{
  "n_layer": 9,
  "d_model": 96,
  "n_head": 2,
  "n_kv_head": 2,
  "head_dim": 32,
  "d_mlp": 384,
  "vocab_size": 3996,
  "activation": "geglu",
  "norm": "layernorm",
  "norm_place": "peri",
  "norm_eps": 1e-05,
  "positions": "rope",
  "rope_base": 100000.0,
  "rope_fraction": 1.0,
  "qk_norm": false,
  "attn_scale": 0.177,
  "bias": "all",
  "tie_embeddings": false,
  "parallel_block": false,
  "extras": ["capped logits"],
  "init": "uniform",
  "init_std_qkv": 0.0534,
  "init_std_o": 0.0663,
  "init_std_up": 0.0764,
  "init_std_down": 0.0764,
  "optimizer": "adam_hyperball",
  "lr": 0.00401,
  "beta1": 0.9,
  "weight_decay": 0.0,
  "lr_head": 0.00881,
  "grad_clip": 1.0,
  "warmup_steps": 200,
  "schedule": "wsd",
  "decay_fraction": 1.0,
  "decay_shape": "linear",
  "final_lr_fraction": 0.05,
  "batch_tokens": 16384,
  "seq_len": 1024,
  "doc_mask": true,
  "train_tokens": 93250000,
  "steps": 5692,
  "dataset": "wikipedia_en"
}
Each number is 128 + 24 x the weight over its row's rms, rounded and kept within 0 to 255. Layers, rows and columns count from 0. The size above them is the row's rms in percent of the matrix's.

# layer 3 attention output, 96x64, rms 0.0661, rows 0-95, columns 0-63
size [130 108 113 105 104 104  81 124  89 106 104  89 108 103 124  93 115 103  97 102  90  89  86  91  96 107  97 106  96  92 103  99  92  90  94 111  99 103  94 109  93 101  91  86  82 100 107  94 117  99  93  92  95  97  94 121  88 104  96 101  96  89  99  90 103  98  83  95 111 102  95 106  79 109 121  95  96  95  96 108 110  86 104  92 112 102  88 124 101  87  98 100  81  96 107  93]
[[155 136 125 108 129 110 129 147 135 128 114 137 132 131 104 109 141 137 173 131 153 129 150  93 129 116 128  87 140 129 137 158 143 140 124 151 125 144  76 158 141 177 170 146 124 106 154  79  87 114 150 117 156 127  85 100 103  94 157 139 107 148 169  84]
 [106 150 101 153 133 167 142 107 106 145 175 149 138 138 137 148 115 146 118 169  75  98 104 109 134 157  87 106 145 135  92 118 113 120 110  92 160 100 145 129 124 138 117 123 134 171 123 133 161 126 101 165 141  96 157 151 142 136  93  94 144 150  98 146]
 [152 136  84  99 128 123 133 156 135  78 122 156 171 143 154 146 129 124  95 139  95 161 132 122 132 147 111 147 120 116 129 126 135 110 150 118 157 119 129 137 125  95  83 114 158 142 106 155 158 140  84 151  99 141 100 169 170 152 160 117 129  71 112 133]
 [141 123 144 100 169 131 116 129  83 117 128 122  89 136 137 103 141 111 165 123 138 132  94 127 116 123 156 143 111 121 138 143 138  91 140  94 101  85 143 174  93 116  79 120 116 119 155 144  76 140 100 113 116 166 167 142 120 145  98  94 101 110 129  98]
 [119 121 115 161 133  96 138 191 155 126 108 129 108 117 141  80 127 102 158 162  89 112 139 165 121 148 120 148 173 146  98 186 145 112 106 118 165 118 133 115 143 102 102 172 156 137 114 121 150 106  97 107 129 114 123 143 143 122 124 145 138  93 105 122]
 [ 84 137 162 144 127  93 160 126 118 175 151  90 128 105  87 153 159 104 115 139 111 143 143 117 131 132 103 154 146 118 150 156 153 156 188 109 129 103 128 120 144 136 121 149 118 118 124 144  97 113 137  93 172 132 128  87 136  88 130  88 112 134 154 152]
 [ 80 161 115 196 122 136 152 123 142 112 148 131 138 138 112 146 126 102 116 161  88  89 127 135 167 173 146 135  85 128 108 107 138 158 114  89 136 145 121 173 129 145 155 118 116 146  91 142 136  95 115 114 146  99 155 125 145 105 132 108 137 133 157 154]
 [142 136 133 151 168 155 113 118 108 116 150 170 149 149 102 147 122 115 157 118 129 123 110  83  96 138 145  92 154 135 156 146 131 145 130 106  73 154  99 135 123 131 190 138 122 128 162 137 126 137 177 111 146 116 113 116 112  92 148  93 128 166 166 110]
 [145 163 163  94 146 146  98 167  76 140 139 131 113 150 171 155 140 126 181 176 147 143 147 105 117 108 136 148 118 139 171 152 130 149 141 116 151 129 115 149  97 128  95 153 131 115 120 102 151 126  96 118 104  94 103 145 151 119 152 137 170 137 146 132]
 [140  88  72 160 119  98 140 146 161 106 142 138 136 124 137 100 108 115 134 111 117 111 135 137  95 131 116 143 147 181 111 163 140 169 141 172 111 115 152 152 116 163 136 108 127 141 152  98 146  85 143 104 122 149 121 145 121  92 177 130 117  89 153 110]
 [131  82  78 132  90 130 154 121 139  78 133 125 176 107 172 102 125  92  98  98  96 120 129 157  95 135 132 138  98 111  96 118 149 151 141 120 136 114 110  89 134  96 138 133 142 123 107 182 156 146 130 141 148 144 113 118 131 149 117 112 167 107 145 136]
 [132 173 138 131 171 132  74 135  93 133 166 186 103 109 148 196 131 131 159 151 105 105 137  97 141 118 119 122 143 159 149  84 137 138 129 103 129 108 162  94 141 104 123 131 106 112 107 151 127 127 131 152 124 135 156 157 142 137 100 103 142 119 122 135]
 [ 72 144 101 116 178 121 147 119 164 153 147 118 124 115 131 165 148  98 145 119 136  90 151 125 126 118  83 124 135 120 154 140 131  99 133 106 151  94 152 136 139 146 124 135 162 162 136  97 103 179 142 120 111  98 115 162 149 163 143 153 143 100 136 170]
 [123  91 135 139 115 155 138 105 124 135 129 122 113 136 100  95  85  88  71 110 130  89 120 123 135 180 119 171 130 121 125 121 100 167 125 133 101  93 165  97 135  97 129 130 161 144 110 162  97 143  99 130 140 151 130 156 150 139 171 129 127 130  88 140]
 [ 80 106 110 112  97 102 107 152 124 137 135  87 146 156 144 108 128  93  84 117 123  98 114 108 134 145 153 159  93 121 102 118 102 123  95  78 172  98 156 131 144  94 104 121 124 161 103 131 111 109 117 126 121 120 162 146 143 140  82 121 128  97 104 149]
 [138  76 136 178  74 115 126 135 176 103  86 105 128 135 167 121 158  95  89 100 125 103 118 121 152 149 129 113 120  83 113 100 134 122 163 101 114  94 114 148 145 122 116 145 144 104 177 151 147 125 120 143 108 117 135 145 139 105 134 132 156 142 143 136]
 [146 124 104 132 143  93  80  93 102 128 143 143 136 168 141 144 161 105 146 105 143 130 149  70 128 104 108 110 122 161 125 113 111 153 127 128 154 133  86 146 100 135 137 178  91 104 128 103 132  89 149  85 105 136 133 119  94 132 142 114 110 123 150  82]
 [118 173 103 156 146 162 195 145 152 112 139 126 172 116 118 124 122 170 140 142 142 128 141 160 145 158 130 129 118 135 134 136 141 152 131  98 150 115 155  93 145 123 136  93 111 151 133 196 104 115 119 171 121 129 124 101 168 110 140  95 124 139 113 100]
 [145 127  95 129  72 124 129 160 157  93 105 136 157 129 120  76  67 136 101 112 114 114 168 171  95 129 144 101 122 123  94 104 130 121  90 144 104 124 140 118 136 120 117 124 119 134 162 135 171 162 109 152 121 111 156 136 136 114 111 152 103 147 153 152]
 [ 96 155 181  89 149 149 109 131  78 145 125 142  98 136 126 172 117 153 162 122 171 130  88 124 183  80 107 111 129  95 162 134 111 116 138 114 156 133 116 134 148 100 150 134 119 139 125 154 111 134 139 130  89 148 126 117 116 103 103 114 149 138 156 114]
 [157 125 124 123 136 142 117 104 119 159 155 148  71 112  81 123 161 152 183 113 124 134  91 131 158  80 144 151 157 132 117  80 103 109 137 138 159 129 147 151 124 135 110 149 124 114 120  88 144  90 110 109  94 107 128 115 152 104 146 162 129 101 130 143]
 [157 125 147 100  94 125 129 120 154  79 118 104 129 116 151 139 136 150 187 139 126 174 190 141 103 125 159 123 113 103 116 163 145 126 162 129 122  86 155 158 158 102 148 103 140 131 103 113 153 139 154 121 129  86 129 140 151 120 112 114 155 105 154 119]
 [101 105 101 105 125 164 112 139 106 139 128 140 148 113 105 119  85 116 126 120  97  66 156 178 112 148 171 126  88 141 102  98 133 143 106 106 142 106 132 138 100 115 130  81 116 103  83 115 140 109  99 130 141 142 111 155 101  88 139 102 121 108 129 117]
 [180 133 130  91 129 150 155 130 154 102  86 141 165 127 146 153  93 150 189 147 130 134 165 132  87 132 117 120 175 155 105 136 158 124 142 148 143  98  86 106 156 136 126 115  95 155 108 121 126 117 135 107 130 122 130  95 123  95  92 135 127 150 115 144]
 [161 109 137  81 100 114 124 113 138 177 131 124 149  86  79 129 120 151 170 119 128 136 179 126 107 123 114 112 127 113 112 138 133 134 149 119  92 175 133  94 125 162 153 149 136  97 184 125  94 157 123 114 157 129 124 105  95 117 147 112 106 134 124 150]
 [180 125 154 156  94  98 165 123 127 149 108 136 136 135  95 108 130  89 124 137 119 149 135  97  89 135  89 112 138 127 133 121 140 159 159 137 117 129  89 113 103 176 158 144 116 106 136  94 113 119 165  89 121 127 128  77 115 139 172 138  95 137 155 142]
 [ 94  93  96 140 139 134 127 132 145 125 124 101 152 119 101  91  96 138  89  98  95 113 126 189 118 101 141 134 113  89  82 142 145 122 151 139 128 123 123 106 146 109  99  98 110 158  83 150 139 151 107 175 113 107 146 132 125 126 109  78 117 131 115 153]
 [ 72  98 102 166 108 137 150  98  90 141 131 103 120 147 136 141 101 100  73  98 124 120 129 142 141 181 124 174 149  98 148 126 133 147 153 167 140 117 157 109 104  87 121  89 158 150 135 138 130 125 133 133 112 120 138 147 148 130 147 134 157 122  93 148]
 [158  94 134 142 142 137 126 131  85 114  81 154 103 125 150 114 128  88  91 113 136 136 127 161 109 128 172 165  89 131 151  73 130 117 134 119  81 154 123 143 100 120 141 123 120 118 140 149  89 120 137 134 164  80 105 127  91 110 142 146 142 142 109  98]
 [ 91 163 134 160 118 100 115 135 113 159 103 105  87 100 146 184 123 110 153 152 113 159 119  97 160  99 125 130  91 123 119 130 152 107  96 154 154 148 148 107 132 112 163 143 120  95 152 163 140 132 107 172 120 150  98 148  94 144 115 145 131 113 153 117]
 [148 142  83 167  99 132 180 109 161 106 158  78 128 160 125 140 135 133 122 146  98 123 109 112 142 132  86 115 137 142 157 163 127 107 116 139  86 180 108 163 134 149 145  92 136 110 142 132 153 126 133 146 133 106 155  93 114  98 140 157  99 112 133 127]
 [118 118 106 192 100  94 126 144 116 154 153 136 126  91 106 166 121 132  97 125 148 125 120  93 135 126 157 127  79 150 122 110 148 133 113  90 131 141  98 132 173 147 111 157 123 104 155 129 124 101 134  76 123 142 115  81  79 109 136 139 145 121 157 118]
 [137 143  98 116  86 103  68 164 130  91 138 122 188 141  81  85 140 153 126 148 167 115 161 111 111 142 154 129 123 113 127 132 136 118 120 122 161 115 123 156 102 143 122 113 111 103 152  82 124  99 156 105 151 153 129 129 101 128  99 106 120 114 125 106]
 [129 109 147  77 150 107  77 133 105 119 142 153 145  95 154 115 111 153 119 144 168 113 133 118 132  84 160 107 140 155 153  90  85 140 118 149 136 135 157  79 152 149 106  95 140 129 130 146 165 148 120 149 136 140 130 131  96 148 172 135 150  91 129 134]
 [112 138 124 122 124 173 168 108 154 167 129 124 111 130 132 157 101 167 135  90 131 126  98 113 129 119 101 106 156 120 158  94  97 182 158 143 105 128 142 115 167  99 109  89 123 118 120  99 120 144 132 151 161 109 129 148 104  88 132 139 162  80 149 133]
 [167 143 148  81 102 141 119 124 117 135 103 147 108 149  78 153 104 128 128 110 164 139 160 125 125  94 146 114 114 134 139  99 163 134 127 112 138 182  97 169 110 161 121 145 109  89 131 126 129 108 157 127 142 125  97 130  77 118 119 162 106 155 169 114]
 [121  81 107 148 130 125 129 172 130  87 141  97 141  91 127  78 115  70 137 131 141 124 138 118 112 110 113 152 129  96 106  94 120 101 141 125 133 115 167 119 142 153 114  98 123 162 127 140 125 135 113 106 117 116 193 109 176 155 136 127 138 110 136 167]
 [117 159 107 147 143 158 147 122 120 133 168  84 114 112 133 165 161 161 110 118 109  78 154 129 119 132 126 182 183 144 122 146 108 159 112 150 138 113 154 128 144  91 102 116 121 151 119 109 174 132 128 127 132 117 133 150 161 141 101 102 108  83 101 133]
 [136 129 169 126 141 131 170 131  90 152 147 125 157 137 152 121 109 130 105 176 147 112 132  95 124 152  82 180 108 176 121 149 142 100 117 129 149 128 129 146 128 143 108 133  78 117 120 109 143 165 130 140 122 200 109 133 133 134 158 124 139  98 108 151]
 [ 85 134 107 114 142 146 106 120 109 123 141 142 136 143 111 132 141  69  90 127 131 130 117 149 133 119 167 143  88 117 107 148 122 130 117 134 156  67 137 141 145 132 103 146 173 130 128 132 154  91  80 138 130 134 141 173 183 156  95 109 157 119 115 149]
 [145 115 120 131 154 142  76 150 138 154 198 162 133 123 132 140 137 143 178 172 121 145  80 143 137 128 110 110  84 143 116 113 140 107 136 109 160 105 133 136 103 139 128 161 107  99 143  84 127 125 159 123 117 111 104 131 107 108  97 147 117 161 150 104]
 [135 136 137 146 140 130 143 147 141 178 174  90 123 111 100 149  86 143  98 169 123 103 124 160 127  94 129 175 139  99 126  97 151 170 111 146  91 170 138  98 107  88 133 107 143 156  91 138 126 145 145 132 128 127 162 156 125 126 126 145 134 126  96 146]
 [156 101 130 144 104 116 155 119 133  88  89 124 156 128 139 126 172 106 152 160 106 131 100 110 148  94 107 145 142 153 131 130 134 104 119  89 139  77 130 122 114 145 105  97 146 153 175  89 137  93 116 123 119 164 131  95 115 106 137 113  94 101 118 175]
 [126 165  82 121 176 157 143 121 160 124 101 124 119 131 172 134 181 156 141 124  78 109 131 107 143 124 136 123 185 112 129 100 143 107 104 120 131  87 118 158 115 109 128 112 142 126 140 166 109 158 104 172 143 128 113 100  92 165 117 133 127 141 135 126]
 [160 159 135  96 159 168  84 119 104 148 117 144 106 140 160 149 134 119 112 137 143 138 102  98 142 116 100 159 106 136 127 188  80 139 101 173  89 162 135 102 120 141 139 155 125 112 134  91 143 109 127 108 150 148 121 115 113 161 105 153 102 125 145 142]
 [120 134 128 133 155 141 112  75 102 126 171 159 159 135  93 134 105 165 156 109 122 107 102  98 117 187  98 127 124 112 137  98 125 115 134 105  74 167 111 142 149 126 166 106 118 102 136 127 142 123 133 145 128 134  86 106 107  82 165 137 149 125 135 122]
 [124 117 115 122 105 126 113 156 161 127 114 114 162  81 122  99 148  97 127 133 139 110 163 108 148  91 174 131 137 131 110 162 108 111 129 134 160  92 139  54 145 123 148 101 148 133 122 175 121 162  85 133 148 110 139 134 161 140 130 134 136  93  94 130]
 [151 141 118  78 100 155 106 135 128 139 139 162 146 127 117 139 135 161 174 153 118 168 163 121  95 105 146 135 123 136 123 182 155 131 136 119 116 119 120 129 138 121 136 131 119 115 153 102 155  78 172 138 168 178  90 145 112 131 160 141  98 128 114 156]
 [164 133 130 131 104 147 111 105  91 129 109 154  96 139 121 130 148 142 111 117 120 128 136 100 144 153 112 113 110 121 157 117 124 114 169 123  83 176  94 164 116 128 177 172  88  97 137 149  88 120 160 143 129 139  99  92 134 125 128 182 127 123 159 113]
 [139 113 118 143 123 147 182 148  69  85 157 136 138 151 112 172 144 124 155 143 133 108 122 105 125 151 106  89 136  94 134 109 133 138  97  97 160 111 111 113 107 140  94 122 130 156 167 123 108  97 114  96 106 137 148 107 106 100 105 100 156 147 123 165]
 [138 118 130 102 135 139 179 153 109 134  94 147 110  73 129 139  99 120 108 149 107 163 127 140 168 112 137 110 125 125 148 107 106 134 112 159  85 120 111 156 140 130 161 123 126 132 115 120  87 115 174 120 142 154 129  89  83  95 157 163 116 173 140 106]
 [133 112 150 140 181 108 117 104 104 145 105 121 134 118 105 109 138 109 155 125  81 125 111  69 152 118 129 138 158 129 157  97 130 147 113  85 106  99 114 143 103 158 125 135 121 140 139 119 126 106 120  93 126 145 192 109 126 107  77 101 143 163 115 155]
 [125 152 118 132 101 130  96 176 117  83 108 177 123 124 146 137 147 116 135 140 109 167 112 148 124 153 149 107 129  96  97 122 141 131 100 130 141 127 144 116 141 113  96  98 123 103  98 145 164  89 132 117  87 133  86 118 157 131 167 152 119  71 102  99]
 [119 105  72 164 132 140 131 102 158 108 163  88 148  75 104 111 136 107 134 138 116  99 152  84 157 147 121 151 155 155 127 107 181 143 124 110 106 124 136  92 127 164 120 107 124 106 137 141 136 134 135 109 112 107  97 110 104  95 118 148 112 168 115 152]
 [162 147 143 141 153 142 122 109 137 141 108 151  98 112 139 135 138 169 137 158 108 123  90  58 116 110  75  71  96 130 123 169 114 136 161 107 134 105 107  98 160 154 124 143 100 141 149 138 136 110 151 118 170 134 160 130 155 138 144 122 132 146 119 129]
 [181 113 136  96  97 111  97 144 136 113 106 150 129 153 129 103 154 141 143 128 158 154 162 125  90 106 164  97 120 147 126 162 109 167 156 108 142 122  95 122 113 136 147 176  98  95 166 123  99 133 145  85 133 153 140 103 116 121 145 124 102 121 158 157]
 [147 126  66 164 116 153 169 119 125 104 119  95 166 131 114  94 116 147 103  92  75 119 169 141 117 171 147 136 155 100 110  97 123 130 127 113 130 134 162 142 112 114 161 109 111 138 153 111 172 142 104 147 153 104 107 122 106 106 145 129 157 116 134 124]
 [149 181 196  92 158 148 122 137 110 131 148 128 114 148 114 162 160 119 188 116 127 181  96 135 136 129 136 139 142 145 182 115 112 142 105 103 158 106 138 161 101 147 129 136 136 122 118 116 133 126 153 133 119 160 146  96 100 145 100 132 138 116 122 119]
 [106 126  95  75 137 112 124 164 125 157 189 142 160 119 135 138 137 144  87 148 151 150 177 119 158 118 136 139 116 122 174 175 118 103 170  87  89 156 144 139 107 127 115 127 154 140 108 143 151 148 127 147 152 120 134 132 112 160 114 128 139 148 139 142]
 [121 137 140 169  81 120 181 134  98  93  78  98 116 119 111 114 129 139  78  73 157 102 121 120 128 150 111 107  86 117 108  94 143 133 101 115 132 132 117 117 156 159 124 157 141 140 115  99 149 154 112 138 155 104 164 100 115 155 134 130 139 144 144 124]
 [128 108  86 191 147 110 152 117 122 157 125 157 114 125 112 164 150 112  94 150 107 156 112 108 130  97 131 144 145 138 150 135 143 145 172 125 122 171  85 102 147 129 146 119  80  90 137 102 156 123 146  93 111 129 141 102 137  90 132 147  90 118 136 113]
 [145 122 141 101 122 146 154 143 162 105 112 116 142 116  97 135 130 187 152 137 143 162 138 130 129 116 118  95 170  84 121 179  84 101 142 113 155 157 115 100 134 119 130 120 142 146 118 100 140 115 176  87 149 100 120 148 152 145 171 139 118 144 160 140]
 [ 83 104 112 179 153 145 132 136 131 155 143 158 111 138 114 135 165 143 130 103 116 146 119 118 171 136 146 144 151 121 141 128 158 160  93 124 109 152 111 137 128 147 148  97 142 157 133  90 192 105 131 119 116 148  87 141 119  98 114 189 112 116 135 109]
 [112 173 124 126 158 132  91 120 123 150 164 128 107 107 130 124 104 164 131 173 147 162  98 144 143 122  81 162 181 127 130 132 107 108 123 179  86 109 123 116  94 114 150 116 162 131 154 122  85 119 157 133 165 165 117 129 129 145 116 144 126 105 134 130]
 [121 163 156  82 150 127 137  84 113 118  88 156  77 144 167 133 122 108 132 135 140 152  94 154 149 124 156 126 143 138 128 133 115 137  80 130 110  82 110 130 107 116  83 115 132 136 155 155 120  98 138 124  90  70 138 135 157 132 138 138 144 111  98 119]
 [114  58 120 138 109 142 123 132 139 116 150 107 129 131 147 114 119  87 112 127 110 136 132 118 131 141 142 147 107 123  80 151 161 117 149  73 187 126 131  97 137 120 104 115 133 141  83 133 151 108 153 110  88  95 136 121 147 130  90 156 183 127 130 118]
 [122 115  90 134 178 126 158 141 133 162 144 139 108 126 163 134 135 181 126 142  81 131  83 117 147 131 119 168 191 152 102 136 104 164 118 134 120 119 165 142 154 138 160 118 121 125 111  78 135  96 109 115 102 156 125 128 121 116 132 148 137 162 125 108]
 [146 157 167 123 140 130 118 162 109 144 107 170 160 127 139  81  96 149 107 171 168 104 148 131 145 117 116 155 142 149 130 106 118  74 116  88  90 114 143 149 133 165 147  86 113 116 119 142 147 134 118 141 160  96 168 107 132 135 113 122 108 161 145 121]
 [114 129 164 158 122 113 120 134  91 119 104 126 123 118  94 128 142  90 146 117 151  89 136 128 164 126 122 153 121 160 118 164 148  86 136 155 119 157  85 126 107 134 124  96 101  95 158  99 146 141 140 152 171 161  84  99  98 144 149 159 126 140 164 108]
 [157 119 102 133 125 147 117 125 130 112 158 145 120 147 131 149 122 166 134 138  95  87 109 177  79 163 109 125 180 135  84 148 127  88 171 161 167 126 116 146 116 113 104 146 138 134 118 159 153 113  94 108  88 146 103 146 139 132 151 128 124 120 154 106]
 [100 143 143 137 139 116 165 130 113 125  75 175 126 156 142 103 135 152 146 114 120 101 147  93 150 116 113 101 187 153 147 101 124  95 164 113 135 138 120  85 146 152 156 127  91 121 157 134 114 152 148 158 120 135 112 121 106 123 115 121  88  88 155 164]
 [173 157 136 107  85 141 120 100 138 122 140 145 136 147 134 146  81 177 150 157 153 171 152 119 139 115 135 124  92 156 153  97 149 154 160 167 129 144 104 161 120 170 118 138 127 128 149 145 140  98 103  98 142 152 132 103 115 152 140 125 114 163 110  93]
 [154 111 120  95 109 120 162 110 160 116 155 134 174 106 134  98  90 127 127 136 170 100 162 148 129 146 119 145 141 167 114 135 127  90 138 133 106 101 103  86 137 141  95  87 146 118 154 138 184 158 111 127 156 118 119 142 148 129 123 117 127 127 121 190]
 [122  76 116 149 149 117 130 105 126  95 173 118 137 149 132 105 127 111 106 143 137 134 119 126 101 154 155 134 106  90  69 142 135 141 112 105 154  98 154 134  89 141 130 163 131 169 130 145 148 126 100 139 117 132 186 160 172 138 126 115 134 143 106 176]
 [114 132 133 111 132 152 127 128 107 112 146 114 133 136 140 142 114 133 120 120 142 134 128 122 176 166 104 155 139 123 142 111 125 167 113 116 176 113 163 121  93  76  89 172 163 141  95 150 135 150 122 157  95 140 105 167 165 130 111 113 124  70  90 149]
 [124 102 140 116 119  93 131 127 169  89 116  91 138 119 160 103 158 139 145 166 147 135 113 181 113 122 161 101 137  91 116 176  90 104 143 161 106 152 108 118  95 127 138 149  90 127 132 172 146 143 118 147 147 112 130 100 162 109 132 128 124 158 144 159]
 [118 140 163  90  68 110 112 144 148 132 126 139 111 135 129 109 106 126 106 120 147 145 147 133 113 157 133 136 126 113  87 131  91 160  89  92 115  89 142 127 151 128  86 120 112 126 128 147 177 144 131 150  76 125 191 142 129 150 122 102 153 139  97 138]
 [151 136 135 130 147 137 114 125 113 112 138 156 142 132 127 146 183 148 122  95 150 135 133 163 112 113 136 151 142 111 150 148 178  91 146 162  80 155 148 167  98 108 167  98 172 103 134 104 106 143 143 140 123 160  87 152 122 109 128 115 106  88 118 105]
 [101 101 141 160 173  92 131 136 160 139 116 138 119 127 150 154 146 112 106 130 108 136 117 101 154  86 130  96 119 127  95 127 134 170 142 160 156 120 135 124 153 174 109 108 134 118 127  90 118 125 166  93 157 115 139  93 128  90 122 134 102 173 169  95]
 [106  88  98 180 151 112 139 130 182 129 133  72 147 127 127 126  80 126 121 132  90  83 107 154 110 123 126 172 127 119 108 122 118 144 108 152 147 120 163 140 113  94 118 119 152 158 129 133 148 138 103 148 107 125 127 163 145 151 124 108 144 111  93 170]
 [105 112 161  94 124 181  94 114 103 156 158 141 112 150 142 147 103 123 157 106 124 103 147 134 133 140 134 165 133 130 141 116 105 118 126 110 152 126 159 105  89  95  90 106 170 145 123 131 175 134  81 157 117 130 122 159 155 144 114 108 162 163  99 138]
 [162 177 115  66 134 165 105  95 150 134 157 117 121 129  77 132 125 138 139 122 169 143 196 127 102 129 133 129 101 148 126 169 130 146 118 130 161 105 128 159 146 121 158 130 148 144 106 109 147 144 114 103 133 130 139 156 108 145 133 102 114 105 100 100]
 [121 155 124 114 116 128 120 163 118 140 111 161 110 195 107 156 160 122 108  97 160 159 116 109 125 130 122 124  98 119 117 114 175  88 133 126 145 151 145 137 122 150 109 136 126  92 153  66 128  95 136  87 123 147 120 143 102 140 107 162 156 161 152 113]
 [112 122 136 165 139 142 144 116 101 115 132  98  88 155 156 133  85 123 108 147 124  83 139 156 108 134 133 129 178 107 102 150 145 162 135 162 105 109  98 148  80 127 166 154 155 124 135 116 119 122 153 112 144  89 148 100 124 105 111  87 102 125 143 169]
 [111 129 169 150 116 114 140 146 148  83 124  93 137  79 142 130  94 131 128 124  94 115 157  91 164 150 124 135  91  94 108 101 106 144 136 120 161 115 166 134 110 110 112 155 174 171 123 167 143 152 121 140 149 102 162 119 170 137 126 142 155 122 120 142]
 [128 165 144 127 163 113 134 117  98 123 115 156  88 113 113 161 140 109 146 146  90 168 150 106 134  80  98  72  94 143 140 141 118 143 107 125 114 142 105 132 136 143 151 120 111 128 160 143 141 134 166  93  88 162 144 139 110  99 146 175  90 126 116 131]
 [136 132 111  99  96 118  96 139 167 113 149 115  88 149 137 105 110 110 115  75 144 133 118 181 116 112 157 118 109 125 144 194 142 110 131 167 133  97 130 166 120 112  79 151 137 110 119 108 128  83 103 115 109 120 149 159 126 137 103 148 120 124 148 104]
 [163  85 136 145 150 126 130 108 113 159 126 136 105 185 169  92 129  99 135 141  88 111 104 131 123 136 148 141 126  91 123 100 110 107 103  85 151 131 152 134 110  82  98 162 155 144 100 117 104 163 102 124 113 122 155 157 143 149 122 129 146 118 106 164]
 [ 67 176 161 141 140 137 148 140 159 146 116 139 104 113 153 139 157 148 149 103 124 132  98 106 198  96 108 123 167 113 182 132 140 128 118 114 143 113 154 142 168 140 146 143 165 154 117  96 112 115 133 137 141 140 119 129 138  96 116 123 159 105 121 134]
 [133 164 166 141 106 115 125 135  89 143 117 128 140 113 124 110  99 151 117 135 149 110 120 127 134 144 118  81  53 173 165  87 136 133  92 108 124 124 157 121 164  90 106 132 135 134  95 152 147 126 119 120 101 121 140 103 152  98  89  98 122 116 116  98]
 [112 110 167 143 131 120 157  89 105 120 130 179 149 116 107 133 104 104 135 119 171 118 155 135 146 107 130  99 106 142 111 109 160 143 163 108  98 128  95 152 147 113 180 124 126  98 123 112  66 157 161 137 106 119 112 102 110  94 160 108 119 137 127 103]
 [142 151 159  75 146  85 103 108  76 134 104 146 120 122 117 122 100 155 164 150 173 152 116 154 124 102 152 125  91 122 152 117 155 134  89 146 113 152 100 115 123 168 129 145 104  98 127 114 144 155 137 117 169  81 122 155 113 141 126 138 107 112 117 135]
 [149 121 162 126  92 110 115 150 165 117  93 104 149 136 110 133 113 121 151 144 136 158 191 181 124 101 135 119 109 155 117 132 126 113 159 130 112 109  96 129 158 107  98 123 128  91 122 146 104 157  86 122 157 132 161 125 146 129 148  93  89  95 111 157]
 [105 155 113 110 141 167 132 108 130 118 160 101 166 119 144 149 156 173 152 106  93 126 112 139 137 171  99 141 161 105 123 134 139 127 159 178 114 141 133 114 141 132 167 160 147 149 123 105 100 111  92 129 160  90  88 129 113 111 163 161 148 147 114 138]
 [120 106 145  89 102  89 106 127 137 196 138 126  97 112 135 144 147 107 115  82 119  98 105  98 115 134 110 127  86 147 126 129 130 150 137 127 126 106  89 146 121 110 155 179 167  98 136 137 125  80 144  90 117 138 121 108 116  93 125 155 123 144 162 125]
 [140  82 110 133 129 135 131 124 144 113 139 110 160 167 141 100 107 142 118 137 113  94 109 143  87 165 124 176 187 139 123 110 164 138 115 153 137 152 135 155 162 158  91 133 143 113 136 168 136 157  97 172 116 126 115 139 136 125 149 111 161 138 114  82]]